config.toml
norm_eps = 1e-06
attn_scale = 0.125
optimizer = "soap_variant"
decay_shape = "sqrt"
Each number is 200 + 30 x the weight over the matrix's rms, rounded and kept within 0 to 999. Layers, rows and columns count from 0.

# layer 3 attention value, 192x192, rms 0.129, rows 64-127, columns 64-95
204,244,204,180,212,216,150,195,209,176,184,186,179,212,167,190,198,170,216,201,277,123,165,160,170,218,168,217,252,181,226,154
192,186,178,201,164,186,161,164,210,217,175,189,203,189,174,238,204,203,218,196,181,167,229,189,218,181,191,183,152,203,222,196
161,220,185,233,208,248,185,189,238,192,184,230,229,213,243,210,209,252,156,134,191,204,184,212,218,190,169,167,158,180,186,176
232,226,252,154,227,179,206,185,168,213,235,136,213,241,244,199,191,209,222,226,250,261,224,157,208,204,220,202,228,158,187,193
234,234,217,192,181,181,227,203,198,183,222,195,178,213,203,180,181,151,187,224,175,195,212,202,201,218,194,188,258,272,156,176
210,204,182,189,213,209,129,153,172,225,220,170,238,185,192,191,226,263,236,192,130,237,193,213,200,213,222,253,160,214,226,212
199,186,231,199,240,198,266,194,182,165,177,185,238,188,186,210,199,234,221,255,209,190,194,214,189,226,268,218,192,199,157,179
186,194,218,227,229,183,218,177,252,249,244,170,215,243,241,222,226,178,214,192,168,160,196,201,147,194,183,156,190,155,180,134
172,235,169,204,206,194,228,198,227,205,225,160,248,216,173,185,225,220,227,197,226,266,195,244,239,240,216,196,185,166,185,210
172,218,178,163,205,192,181,187,178,181,176,202,213,243,216,177,228,158,173,229,208,235,158,177,202,208,257,223,217,221,235,162
198,240,214,167,202,195,216,191,164,184,198,238,195,156,176,194,158,220,204,252,175,203,219,167,196,196,198,251,203,218,214,194
195,160,212,189,194,212,215,191,198,159,183,203,196,207,195,207,185,179,236,192,156,213,229,151,212,194,147,194,167,238,231,216
206,203,197,230,239,223,172,200,196,226,219,194,187,175,169,224,154,243,192,206,200,232,197,163,202,249,176,232,196,163,269,209
233,242,242,215,168,227,196,173,220,156,157,209,228,191,133,202,199,185,198,209,177,219,219,250,217,241,125,223,222,210,161,155
175,221,190,215,230,209,232,235,187,207,203,246,258,204,211,160,184,207,150,243,183,190,175,189,168,216,191,165,218,186,147,153
208,213,264,244,222,213,218,151,205,224,196,206,165,178,197,199,216,192,225,226,182,259,179,214,225,209,169,159,182,198,244,229
224,231,218,140,200,192,163,166,248,177,242,138,198,192,202,165,213,211,169,201,207,123,203,160,179,245,177,184,236,238,176,217
191,215,194,168,228,211,248,233,119,178,230,235,197,197,244,211,237,177,171,212,139,214,209,203,208,226,168,197,195,220,203,215
191,151,183,193,203,216,183,235,225,167,207,240,268,199,154,218,234,210,191,190,203,165,226,208,200,246,169,240,180,168,221,221
207,201,157,202,175,236,181,255,199,194,189,177,200,194,253,234,223,199,194,206,216,193,179,205,185,241,185,174,181,178,229,196
209,178,145,229,170,208,213,188,221,204,188,231,184,227,148,233,193,128,226,192,203,235,180,185,189,160,204,216,219,215,201,251
234,156,242,238,240,151,132,181,222,165,189,208,145,236,167,181,213,209,244,192,191,269,209,233,153,179,111,225,248,215,214,214
173,220,240,264,179,184,195,194,169,225,178,169,179,171,197,142,208,171,178,199,204,231,217,197,234,229,193,239,236,220,197,139
178,186,162,207,183,157,130,207,209,239,202,219,206,233,192,212,208,208,182,203,202,227,178,208,239,159,220,168,219,226,199,203
167,190,196,202,178,173,223,183,214,171,114,177,193,261,225,197,219,202,194,228,220,150,166,197,192,169,246,201,154,144,196,143
260,167,276,183,177,200,190,203,225,163,179,211,173,199,207,214,223,199,212,168,200,200,191,188,213,179,171,188,248,181,176,210
173,192,184,222,146,180,238,179,199,158,212,205,163,187,252,227,217,239,186,156,153,227,163,197,173,195,273,181,208,179,168,172
217,189,228,251,186,223,163,203,235,218,243,190,145,197,251,177,126,230,164,209,222,189,213,234,158,167,165,178,218,190,214,181
221,215,211,256,160,199,207,164,226,198,143,184,180,219,215,149,207,176,256,215,183,244,134,186,174,196,212,196,161,207,228,209
177,205,210,200,221,229,199,223,172,193,146,159,321,217,180,204,197,198,204,211,187,186,218,219,187,207,144,187,182,162,185,233
163,204,222,246,215,183,238,152,173,224,191,183,259,233,224,221,238,262,165,194,178,236,237,184,193,192,239,187,153,183,191,198
182,196,225,216,224,213,196,187,225,200,216,209,253,198,188,230,241,214,170,159,184,183,251,202,241,160,165,233,218,171,123,210
199,222,251,193,228,172,221,215,166,177,174,194,205,170,205,213,165,199,154,194,225,172,223,218,209,214,175,179,228,182,152,144
167,209,220,203,200,201,229,196,187,229,221,195,176,256,219,193,190,207,143,223,206,218,221,212,184,201,207,213,176,166,213,198
178,178,239,215,214,185,252,191,195,176,183,203,160,135,242,226,224,207,207,225,215,153,228,190,197,227,199,135,265,247,243,252
185,171,191,204,209,176,150,181,195,223,224,180,206,226,216,200,190,199,192,180,203,235,240,216,232,196,162,219,173,201,148,226
144,177,248,237,185,187,233,195,215,214,169,195,167,214,159,196,177,200,208,249,195,215,185,204,166,237,234,211,224,167,167,187
181,164,172,171,181,202,209,229,206,224,204,223,208,183,217,223,197,204,181,250,212,207,217,202,213,184,175,193,184,198,208,201
238,257,161,164,183,207,201,207,204,188,217,170,204,242,233,231,232,199,219,229,175,186,147,208,152,181,214,166,163,235,244,135
188,248,213,199,193,208,231,173,188,199,168,215,185,222,131,164,180,170,205,228,120,166,225,183,246,235,159,222,213,200,164,145
179,204,221,198,204,228,177,174,170,158,127,189,234,269,209,176,168,218,199,203,189,196,200,220,166,214,261,169,220,159,157,194
171,171,176,146,212,184,162,167,229,212,214,219,199,180,175,226,235,207,235,222,183,222,250,246,182,248,207,204,169,179,191,195
217,176,247,177,188,175,219,216,243,167,200,182,142,135,216,199,210,183,210,176,232,159,187,211,168,244,208,210,225,218,246,218
147,208,169,189,175,198,154,250,201,206,218,228,265,189,169,233,258,222,176,167,220,188,215,229,250,182,241,246,219,164,218,232
175,227,154,150,186,197,142,176,220,227,190,215,248,197,194,239,240,215,229,163,197,245,117,241,197,232,198,177,190,253,217,145
220,211,172,220,192,182,206,197,231,201,244,168,214,262,206,179,234,230,167,200,219,260,191,215,215,173,209,194,189,212,239,188
206,179,208,197,182,168,194,214,205,179,200,219,202,208,232,198,185,234,213,201,245,214,197,211,222,152,204,238,192,140,180,186
173,231,183,145,253,238,250,222,173,186,220,216,196,177,171,213,162,172,191,206,221,211,241,205,275,207,196,259,192,181,245,202
189,204,235,175,181,153,216,222,173,196,184,174,194,184,192,188,198,220,203,227,240,225,126,196,248,230,214,178,194,195,210,215
211,150,242,222,272,211,245,169,185,143,197,192,216,173,197,193,186,185,177,196,218,198,212,164,205,244,194,203,254,193,216,180
211,218,172,170,156,189,166,216,207,192,192,219,260,224,202,220,222,179,206,163,192,216,198,168,172,220,179,187,220,196,192,179
196,213,195,169,203,208,258,266,207,208,186,212,211,192,239,191,231,204,228,285,210,170,219,131,200,196,181,149,180,167,165,206
224,145,204,226,196,261,211,198,191,156,165,218,202,210,175,227,159,193,155,205,235,201,236,176,187,229,186,248,184,180,202,173
185,216,186,175,234,196,224,214,191,177,162,182,200,144,197,231,185,192,234,172,183,233,184,260,197,238,179,183,187,171,168,122
144,142,152,232,192,236,204,171,216,158,185,242,259,225,182,147,239,174,198,176,207,215,252,202,224,149,203,245,191,198,190,253
223,183,176,188,179,187,230,161,193,261,228,175,167,184,195,217,166,187,144,218,231,131,223,184,237,165,167,219,234,225,196,221
238,222,243,231,165,175,185,170,273,201,234,172,191,179,189,231,235,223,196,114,184,164,172,182,211,130,205,147,223,200,230,152
181,200,216,206,209,197,217,206,241,244,189,209,185,171,194,203,210,163,241,128,187,205,211,184,180,172,157,183,205,171,150,200
125,235,171,196,186,225,213,207,191,196,184,274,197,200,167,167,226,205,185,215,213,210,165,211,189,247,207,196,170,187,181,168
262,239,219,234,189,175,150,209,234,173,212,186,162,159,187,218,151,186,195,219,206,155,286,186,188,220,200,200,222,150,215,250
207,239,195,242,180,209,136,179,154,243,222,189,224,164,196,187,185,190,222,188,199,248,262,225,192,246,212,185,216,254,178,180
197,214,226,204,172,190,156,246,165,213,212,187,171,166,233,250,209,213,186,228,180,229,183,187,211,171,214,185,196,192,212,143
223,177,178,203,149,220,225,205,200,208,230,198,194,234,184,215,213,199,183,232,166,211,217,184,262,202,196,201,178,167,186,205
239,208,161,216,210,197,204,232,223,132,212,173,282,215,193,212,256,190,188,185,217,271,188,217,214,210,209,174,203,167,249,173
# layer 3 attention output (transposed), 192x192, rms 0.109, rows 64-127, columns 64-95
175,156,233,235,235,197,243,180,221,175,190,200,222,148,254,192,268,208,225,187,182,219,230,216,215,176,195,148,211,171,175,201
263,224,170,180,243,208,205,233,228,148,222,195,154,225,180,180,207,229,212,201,140,203,260,180,186,192,172,222,289,231,195,256
255,172,257,193,222,206,188,182,217,226,196,194,192,190,142,205,216,217,234,222,214,189,239,174,215,188,177,240,211,197,144,226
164,162,168,234,188,218,215,280,131,198,131,228,220,183,171,235,221,241,161,176,194,192,192,202,223,211,179,190,207,257,157,205
178,215,220,179,194,175,151,219,195,215,162,150,206,201,182,168,174,208,222,182,253,176,200,195,188,188,202,192,139,207,211,193
220,209,204,184,210,196,229,171,249,219,240,175,213,221,185,214,244,170,177,206,255,230,206,203,142,202,187,224,135,189,227,275
210,208,215,223,214,220,209,217,212,217,131,190,186,218,227,237,189,209,180,180,208,219,197,164,176,221,169,198,201,235,235,190
275,166,186,199,186,199,165,194,172,145,147,170,187,148,149,172,175,210,210,224,247,232,217,200,277,203,212,228,199,204,223,216
233,162,227,187,238,211,211,219,172,134,185,181,199,167,235,222,222,216,223,199,232,181,170,204,195,220,184,198,187,164,269,199
213,222,169,197,204,187,211,176,178,136,205,223,176,200,196,202,185,263,203,167,179,159,244,239,191,230,176,203,217,178,226,231
177,172,222,218,193,205,215,184,202,214,217,192,205,203,218,238,205,215,231,195,193,206,155,207,208,184,198,202,217,227,170,227
180,235,196,194,204,192,161,212,161,193,180,130,207,178,180,200,232,216,192,183,236,158,192,209,174,194,214,174,250,178,137,197
182,145,180,182,204,190,215,219,193,172,188,207,202,253,219,164,245,222,211,212,256,198,169,242,195,223,186,216,212,215,200,207
174,202,150,158,182,173,208,167,193,204,246,223,208,169,230,183,183,243,163,168,234,227,154,153,188,187,242,193,241,205,177,202
239,155,199,186,230,174,179,168,158,232,174,258,202,197,235,212,176,221,205,163,172,164,206,204,211,151,200,174,201,231,221,181
213,177,214,228,216,158,188,212,203,178,222,193,211,162,205,182,184,212,197,169,202,134,194,249,186,198,229,203,209,199,169,170
169,135,174,234,224,199,158,223,189,218,135,185,255,235,219,268,147,187,219,220,160,289,223,228,232,175,172,209,197,209,191,214
217,233,258,232,217,194,244,232,222,205,160,233,177,212,160,192,171,193,239,198,202,228,225,230,195,183,222,171,186,206,213,185
189,208,272,175,185,184,227,186,183,235,232,192,192,222,202,166,184,155,148,187,179,230,151,179,203,201,199,215,231,189,199,199
200,178,223,163,241,178,258,186,198,190,245,231,186,158,205,187,213,203,229,183,191,233,200,162,232,190,204,211,223,182,180,209
181,234,224,163,193,183,202,189,203,217,200,159,226,169,202,212,185,191,204,222,202,200,228,230,226,250,199,167,183,244,215,190
165,200,253,137,200,192,195,202,188,211,220,180,219,262,227,236,175,230,189,134,180,177,189,200,231,260,189,122,212,172,216,185
200,152,190,128,264,220,166,181,207,198,206,165,200,192,199,183,207,173,185,184,193,169,182,197,237,189,244,139,180,193,168,235
238,226,205,167,214,225,224,233,178,152,194,238,199,170,216,192,228,211,207,180,199,159,215,229,180,173,173,208,186,209,256,211
240,240,200,196,152,188,210,209,166,217,169,192,231,197,201,274,192,151,183,172,174,216,192,213,168,252,244,228,259,251,174,215
165,182,186,142,216,232,162,260,206,253,219,220,225,156,209,158,159,204,148,202,200,207,185,205,209,208,143,134,149,241,239,200
228,219,187,199,230,224,218,180,242,175,138,172,210,213,226,215,237,192,222,220,254,147,238,149,160,251,162,170,169,246,198,199
143,184,154,199,169,207,149,187,180,233,234,190,201,91,146,223,210,196,193,172,196,232,193,182,226,215,184,216,176,221,204,215
172,151,190,195,185,216,232,207,238,168,220,206,214,182,210,229,190,177,165,217,302,141,217,184,185,185,189,163,204,207,183,246
219,188,178,198,209,155,189,199,203,192,225,246,182,196,209,179,238,185,182,174,156,232,203,209,155,172,217,217,220,258,168,162
206,209,187,195,199,253,165,176,226,200,193,180,129,227,203,222,179,196,235,225,209,189,181,213,155,216,176,267,236,247,215,180
209,237,280,145,240,182,175,201,194,228,234,213,210,138,195,186,226,241,138,214,224,210,149,198,202,222,197,167,200,166,269,183
193,203,148,193,239,196,187,204,131,261,166,214,234,196,215,155,225,209,166,215,188,225,230,225,219,204,143,163,198,202,223,195
232,183,209,182,195,183,212,201,218,241,157,213,193,192,197,201,200,184,224,140,237,196,205,216,201,198,211,260,160,198,167,200
246,204,200,191,245,252,157,254,181,215,212,179,231,179,184,175,216,241,142,204,138,248,151,231,158,214,212,223,178,186,206,203
138,240,179,194,210,224,209,150,178,194,225,148,179,244,213,238,220,211,194,228,227,147,186,208,204,167,195,243,224,176,255,157
167,221,177,191,202,209,190,166,219,167,199,215,245,154,217,186,166,203,208,193,192,217,216,193,142,162,184,208,181,245,208,219
224,232,199,235,194,222,190,194,190,234,160,246,220,220,202,198,196,217,225,152,213,211,215,216,196,197,203,218,225,154,238,192
203,197,286,234,241,185,207,224,215,177,147,168,191,168,212,215,199,219,219,175,217,212,181,178,249,230,184,151,177,189,166,197
221,242,216,162,208,183,197,186,192,191,201,170,184,184,259,196,223,278,227,227,242,163,201,193,207,131,231,207,202,199,180,251
195,168,214,175,206,193,177,197,225,203,236,188,159,190,134,226,212,199,158,211,187,180,236,185,226,139,176,163,174,201,202,159
242,185,191,221,174,202,208,225,177,206,158,188,203,244,200,243,183,229,159,147,220,224,208,180,179,183,178,220,225,215,196,223
212,177,200,236,183,248,194,258,139,229,253,224,197,221,193,175,212,222,200,232,136,232,228,174,193,216,200,232,179,169,154,163
230,218,210,166,205,192,215,156,138,213,211,145,186,251,209,197,168,159,205,219,200,170,185,210,162,191,198,177,206,201,183,181
231,174,160,240,274,249,172,180,191,202,234,205,202,191,257,230,188,189,199,185,212,176,247,213,196,178,190,187,235,185,190,273
231,179,162,182,217,234,177,235,192,193,166,216,241,194,156,193,198,192,197,228,224,163,199,190,136,219,261,220,183,200,213,186
221,223,186,192,162,240,180,183,182,194,197,231,155,181,221,193,192,165,207,228,222,192,159,172,207,222,177,173,217,190,180,212
133,224,167,191,182,174,218,209,239,215,131,239,150,223,201,215,249,265,162,202,227,233,165,199,215,176,171,171,240,181,186,213
137,202,180,198,181,213,204,202,169,164,250,206,146,212,189,243,189,169,161,171,213,240,194,178,183,165,164,224,192,208,157,232
149,232,124,223,191,189,203,226,210,228,180,188,199,259,214,176,197,195,167,196,196,210,205,182,212,185,186,214,189,170,269,185
218,183,173,198,190,198,216,189,189,147,205,188,207,197,212,204,193,155,216,212,209,172,211,198,229,185,189,195,167,173,222,231
260,173,224,218,212,174,185,134,168,197,206,234,186,174,182,172,169,126,167,240,177,208,205,230,243,180,213,198,235,235,211,198
177,211,212,200,196,202,202,175,170,222,190,219,195,222,164,195,189,233,195,216,150,174,177,229,160,209,225,207,212,198,208,199
211,218,192,246,166,204,235,208,183,215,225,180,180,203,206,197,245,191,131,181,152,176,259,176,130,166,214,191,210,211,204,195
200,235,200,176,242,247,174,231,211,185,189,227,164,194,256,229,184,180,198,226,207,183,209,190,235,236,209,253,214,201,174,180
199,246,164,256,248,177,177,292,224,225,210,196,219,243,220,155,165,204,235,237,188,229,180,234,249,201,237,210,196,178,174,210
174,217,197,245,188,210,198,241,200,223,199,130,188,194,223,184,171,174,200,203,245,219,209,211,207,248,256,217,217,199,190,204
223,232,223,175,218,179,237,164,158,235,197,204,181,187,188,154,214,198,165,231,209,203,203,172,206,232,170,180,216,177,216,195
230,202,187,175,195,204,154,207,228,193,186,229,172,206,188,208,212,205,199,175,189,222,162,177,173,154,174,241,148,237,243,222
166,198,222,184,178,235,186,189,136,194,181,169,219,175,185,149,219,230,255,190,202,216,184,219,242,221,229,205,205,238,213,195
204,179,186,214,229,195,229,210,170,178,147,210,221,168,192,188,239,219,197,178,141,134,202,161,224,142,203,220,131,143,180,191
178,193,211,204,245,178,199,180,210,200,216,166,209,188,149,161,156,202,211,189,182,203,157,205,222,194,156,196,208,233,240,224
186,289,218,182,202,182,176,195,223,235,144,207,191,211,196,177,169,146,194,218,207,188,192,187,217,180,246,243,207,197,221,188
228,185,200,126,202,221,215,152,183,189,183,221,147,166,249,215,205,255,204,148,227,185,229,220,188,214,157,276,199,162,151,227
# layer 3 attention query, 192x192, rms 0.139, rows 128-170, columns 64-95
209,182,201,243,179,199,207,189,202,214,176,179,205,244,231,210,207,192,211,225,196,210,176,215,250,242,210,201,198,231,230,205
199,215,214,236,198,188,230,216,227,212,190,188,192,209,223,192,190,203,222,224,219,182,188,196,209,249,198,209,199,219,188,213
208,210,176,191,143,210,215,143,172,225,225,202,185,164,166,198,183,168,219,205,177,221,209,185,183,214,205,217,187,232,183,175
216,219,201,237,201,189,176,210,159,222,191,215,198,183,208,232,191,189,228,234,197,211,163,188,237,261,162,233,237,240,203,205
124,258,206,179,233,210,193,215,229,170,200,178,223,233,207,153,203,167,173,220,237,237,189,172,211,227,213,206,178,239,211,234
154,227,201,250,206,177,211,252,248,195,240,204,195,195,202,176,162,231,149,169,239,246,191,171,216,176,194,251,174,215,188,199
212,196,200,217,208,189,193,186,201,194,199,224,214,238,196,207,180,187,227,228,181,233,227,187,256,264,186,218,176,172,217,184
170,190,218,213,227,188,278,309,239,180,198,204,193,224,210,98,193,187,259,261,194,147,243,180,228,234,200,192,144,278,166,249
217,211,196,197,210,194,242,219,270,218,174,228,222,218,156,208,203,171,196,266,205,158,174,184,216,225,191,192,166,186,209,211
199,215,206,188,242,158,181,199,255,155,152,221,177,199,217,182,208,211,178,152,214,127,189,211,157,203,185,196,252,180,226,225
187,234,188,132,206,232,207,203,225,149,227,177,189,221,198,215,207,196,172,173,219,158,159,152,189,189,187,150,200,150,234,218
207,206,217,207,170,225,150,138,180,231,209,180,198,166,212,173,230,181,213,244,236,234,220,238,226,181,166,269,177,184,237,173
219,211,231,174,163,224,188,145,204,228,204,224,180,209,165,183,199,186,155,224,206,214,163,201,185,229,132,150,201,177,198,226
198,159,221,203,176,177,195,217,201,240,224,179,193,176,253,170,212,229,213,163,225,214,182,222,209,158,203,190,221,217,173,206
154,242,181,191,185,156,187,173,212,176,170,209,190,217,214,231,232,183,207,193,247,137,171,162,161,180,172,203,242,156,213,204
182,208,169,255,245,170,170,225,193,180,174,224,209,154,214,223,222,213,212,195,219,203,190,189,213,194,219,250,240,197,193,181
181,200,190,232,263,200,182,205,183,159,215,168,193,159,243,197,135,196,193,171,221,138,208,209,188,153,169,206,204,189,181,183
206,171,204,211,202,198,207,215,187,235,163,191,167,162,196,199,165,234,218,168,174,237,213,171,208,210,192,251,199,239,236,197
201,226,234,176,215,139,193,190,214,160,169,175,167,166,238,239,140,233,237,197,195,153,244,193,204,228,225,228,171,201,224,144
193,167,164,194,196,249,190,180,195,204,205,203,223,188,150,230,196,169,158,225,187,243,166,222,177,228,213,190,232,172,248,216
208,280,202,168,210,185,200,192,236,186,244,212,180,222,190,142,138,179,206,179,239,147,214,153,195,227,158,220,194,214,186,182
205,208,179,188,206,261,165,208,154,169,159,195,237,234,198,252,251,150,243,272,189,204,220,245,234,177,194,242,203,204,191,207
183,191,170,260,199,216,290,179,197,226,180,210,197,220,220,228,212,200,176,191,224,207,233,221,226,207,180,251,176,128,171,172
232,143,213,220,177,218,238,240,203,232,238,190,185,198,193,251,207,202,229,281,176,232,180,220,234,188,200,211,148,239,172,182
142,219,201,162,191,210,252,207,232,215,169,206,190,216,215,183,177,236,208,181,214,197,187,194,191,170,190,216,197,161,184,202
195,228,206,210,179,183,238,258,255,221,195,188,169,209,173,214,197,181,207,229,211,232,199,182,226,191,193,232,213,215,218,236
228,235,199,229,205,171,187,184,198,177,195,231,182,213,202,201,207,206,169,169,230,183,205,175,231,201,202,192,218,134,187,231
181,267,201,198,230,214,216,227,185,183,195,191,242,203,207,201,209,199,198,224,201,152,224,219,187,193,233,182,193,202,191,163
219,198,227,231,207,227,179,154,196,149,218,181,223,224,186,184,210,143,151,225,172,162,153,191,205,197,227,156,209,225,148,208
189,215,205,197,175,256,152,186,101,187,168,199,192,215,189,173,188,197,213,211,163,200,208,188,180,228,194,229,167,247,160,236
153,137,218,166,216,169,241,190,184,224,201,198,269,216,271,204,160,205,210,151,233,210,248,200,205,189,243,211,212,234,181,176
237,170,259,179,156,190,190,162,146,181,173,176,186,224,174,250,256,216,126,238,220,255,127,241,229,216,213,211,253,243,229,199
204,246,160,245,223,220,209,219,178,150,181,191,239,150,192,207,177,192,198,222,156,198,177,213,179,178,189,211,212,146,167,160
226,216,182,193,234,224,162,198,229,182,259,187,216,197,204,215,124,150,240,204,196,183,240,195,180,152,210,231,185,205,191,197
219,231,214,236,198,210,235,234,245,197,227,201,220,204,202,215,184,188,185,243,245,227,200,185,226,220,216,173,159,188,208,197
197,201,209,188,211,207,167,227,215,201,229,187,215,225,170,235,182,147,197,244,184,234,158,205,205,238,188,164,185,228,222,176
164,204,170,227,206,173,265,166,237,201,183,212,247,183,239,197,200,231,198,165,192,147,139,151,204,200,193,183,209,169,200,177
224,232,182,179,262,202,180,195,232,225,148,216,206,204,223,204,227,251,212,233,226,190,149,161,176,261,205,146,242,227,214,247
157,263,171,195,223,182,214,185,197,177,154,224,200,190,201,216,215,249,214,200,192,144,176,188,176,205,194,266,252,202,234,149
236,195,176,178,184,227,207,148,207,149,188,207,195,214,214,253,200,213,225,155,175,163,192,173,246,187,183,191,220,171,208,200
232,244,237,187,180,197,216,203,201,179,222,206,197,165,208,208,123,215,199,238,200,221,149,194,178,252,221,195,202,255,233,187
207,215,211,232,212,207,205,190,178,179,176,199,143,198,173,198,162,175,218,254,165,204,200,233,234,218,182,191,216,237,189,178
189,210,227,192,209,198,211,202,241,185,214,224,206,168,174,220,253,205,212,205,174,216,173,201,208,206,238,238,185,179,146,180
# layer 3 attention key, 192x192, rms 0.127, rows 128-170, columns 64-95
180,190,232,239,165,215,200,215,189,222,203,219,194,249,274,193,212,152,201,217,184,181,212,199,235,208,169,182,188,214,177,238
174,195,176,207,198,211,212,221,249,196,199,217,228,210,227,191,210,207,237,237,227,188,180,204,244,244,197,131,190,275,205,234
167,174,186,183,219,192,170,156,138,202,146,212,179,242,192,187,187,188,143,181,196,184,209,243,148,177,210,238,232,188,190,167
148,254,229,197,171,216,259,217,158,194,272,206,189,232,216,142,187,192,227,209,270,201,189,168,251,194,230,218,152,235,230,200
200,232,211,202,157,255,152,225,197,151,226,182,184,216,184,202,204,114,197,219,240,152,158,219,224,180,180,264,210,245,177,185
148,196,179,172,130,175,206,248,217,190,195,200,207,176,212,173,214,265,187,213,149,312,162,188,191,207,268,193,232,183,217,212
201,241,198,187,179,165,201,215,235,195,222,209,242,183,260,190,203,160,198,218,209,158,214,197,249,219,220,156,158,226,178,224
217,196,169,184,220,202,178,214,237,209,220,178,224,205,204,221,181,225,195,225,183,180,245,250,209,187,228,201,203,183,157,222
203,208,212,226,222,190,211,212,220,238,222,210,206,214,241,235,236,186,213,228,195,183,218,251,168,198,219,181,214,190,158,193
242,161,191,187,197,251,216,167,214,178,139,203,168,218,147,190,184,205,228,172,171,215,197,176,149,206,199,210,252,192,164,158
165,149,216,230,195,224,194,212,176,193,170,219,206,205,197,211,221,189,188,157,188,245,304,245,162,199,215,147,211,167,185,189
242,218,184,185,196,173,209,230,174,196,213,194,201,215,211,175,169,116,223,208,181,190,182,195,169,226,181,256,174,116,191,240
222,203,178,191,190,231,238,213,167,184,146,205,167,186,156,188,202,232,252,272,158,137,186,231,162,187,234,244,171,159,226,211
193,200,206,175,174,175,206,185,244,190,210,186,201,161,177,171,203,224,215,182,191,228,171,196,228,176,224,271,240,231,225,156
231,190,189,202,194,176,226,191,186,186,165,212,183,192,156,188,223,188,212,212,222,212,221,210,170,199,188,204,153,162,214,162
191,179,161,221,224,213,186,199,261,206,243,229,224,239,184,200,219,145,181,197,164,226,190,207,230,178,176,183,225,200,201,270
197,177,193,217,200,187,196,167,215,167,187,196,208,238,119,201,190,197,219,149,195,179,178,191,211,192,197,205,181,222,220,201
164,195,204,211,223,168,158,195,162,256,220,196,239,220,203,225,237,192,169,198,262,207,228,207,224,258,205,142,232,173,197,276
183,221,179,210,201,199,234,186,219,160,197,157,216,194,221,174,205,206,170,212,262,205,197,176,273,216,160,211,186,248,151,164
170,238,186,229,220,260,166,199,173,172,243,200,216,193,212,220,199,174,204,216,220,193,232,215,240,236,230,188,206,164,184,221
202,172,234,138,207,216,259,222,174,222,248,203,123,211,177,170,190,218,258,187,223,209,234,226,204,208,215,202,218,225,160,164
230,198,211,204,185,238,187,126,240,237,273,192,162,254,238,212,218,159,209,237,210,205,219,203,218,215,180,214,193,173,165,238
213,220,164,175,181,177,207,193,189,190,240,234,232,235,212,214,218,186,188,204,209,196,175,171,260,187,233,180,226,194,184,221
164,232,158,174,212,207,189,211,244,197,241,216,235,194,230,216,240,160,211,215,235,197,227,192,219,204,180,190,193,196,234,211
205,182,209,194,191,193,241,194,199,207,173,197,201,196,191,157,217,181,215,190,218,172,198,212,171,179,166,251,213,209,190,172
150,219,193,199,204,182,213,205,229,237,185,201,245,217,232,210,210,193,216,214,243,211,159,225,252,209,198,160,235,238,174,191
174,215,202,210,163,185,246,171,188,188,204,172,174,194,149,192,207,222,243,182,205,175,227,226,208,142,221,223,193,249,181,164
166,223,161,212,218,238,218,239,255,190,254,184,203,225,216,190,196,144,240,226,244,204,270,181,228,158,159,204,206,182,227,171
167,250,167,196,168,251,204,219,226,169,212,241,163,222,202,215,208,165,246,235,199,201,200,205,221,256,215,191,206,177,160,204
184,183,193,208,171,223,173,183,194,204,225,220,221,227,168,170,264,242,195,242,187,213,167,146,166,237,199,225,188,168,229,249
199,200,243,154,175,184,176,206,195,185,240,226,216,188,205,222,187,193,149,195,275,182,192,227,210,222,220,234,201,233,190,180
201,224,166,183,203,209,222,177,232,185,207,186,219,220,176,206,176,131,254,297,153,118,190,256,222,198,249,232,220,107,164,191
190,184,216,227,253,234,252,205,226,187,207,258,187,201,175,203,244,180,176,202,231,196,216,181,195,189,196,170,243,166,172,216
217,189,211,188,190,222,189,198,168,222,223,224,193,204,211,212,169,204,174,190,264,191,208,222,238,304,179,183,176,220,152,199
132,267,190,160,208,202,189,259,232,220,283,160,244,201,228,198,237,199,200,205,219,195,185,245,302,219,239,161,228,274,171,199
210,223,199,198,181,213,195,193,195,195,210,217,207,200,236,218,203,199,193,208,189,203,217,194,210,256,213,146,177,176,197,228
179,176,166,189,223,224,250,218,177,202,194,228,203,180,175,196,200,185,180,215,236,206,222,222,234,159,163,236,265,246,217,201
154,191,178,148,216,213,204,262,229,239,259,270,212,183,265,204,197,162,154,196,200,217,219,226,245,243,212,187,214,223,203,218
164,191,183,178,252,224,267,197,195,201,184,197,185,206,169,173,235,183,187,224,220,233,219,178,221,170,164,196,175,174,192,219
193,172,192,157,187,220,151,179,199,196,239,202,169,203,235,227,206,156,184,195,245,216,232,201,210,214,180,189,189,225,179,180
159,167,147,186,209,261,234,167,147,232,199,243,180,168,183,191,219,192,200,233,181,149,222,190,283,175,187,172,178,215,151,211
254,213,194,189,194,179,191,193,192,158,217,215,161,195,212,180,229,258,193,241,168,187,166,178,174,184,201,152,198,165,203,233
218,161,207,239,222,182,243,154,228,202,206,214,206,204,225,245,196,226,167,181,233,221,238,191,215,172,183,178,188,203,228,230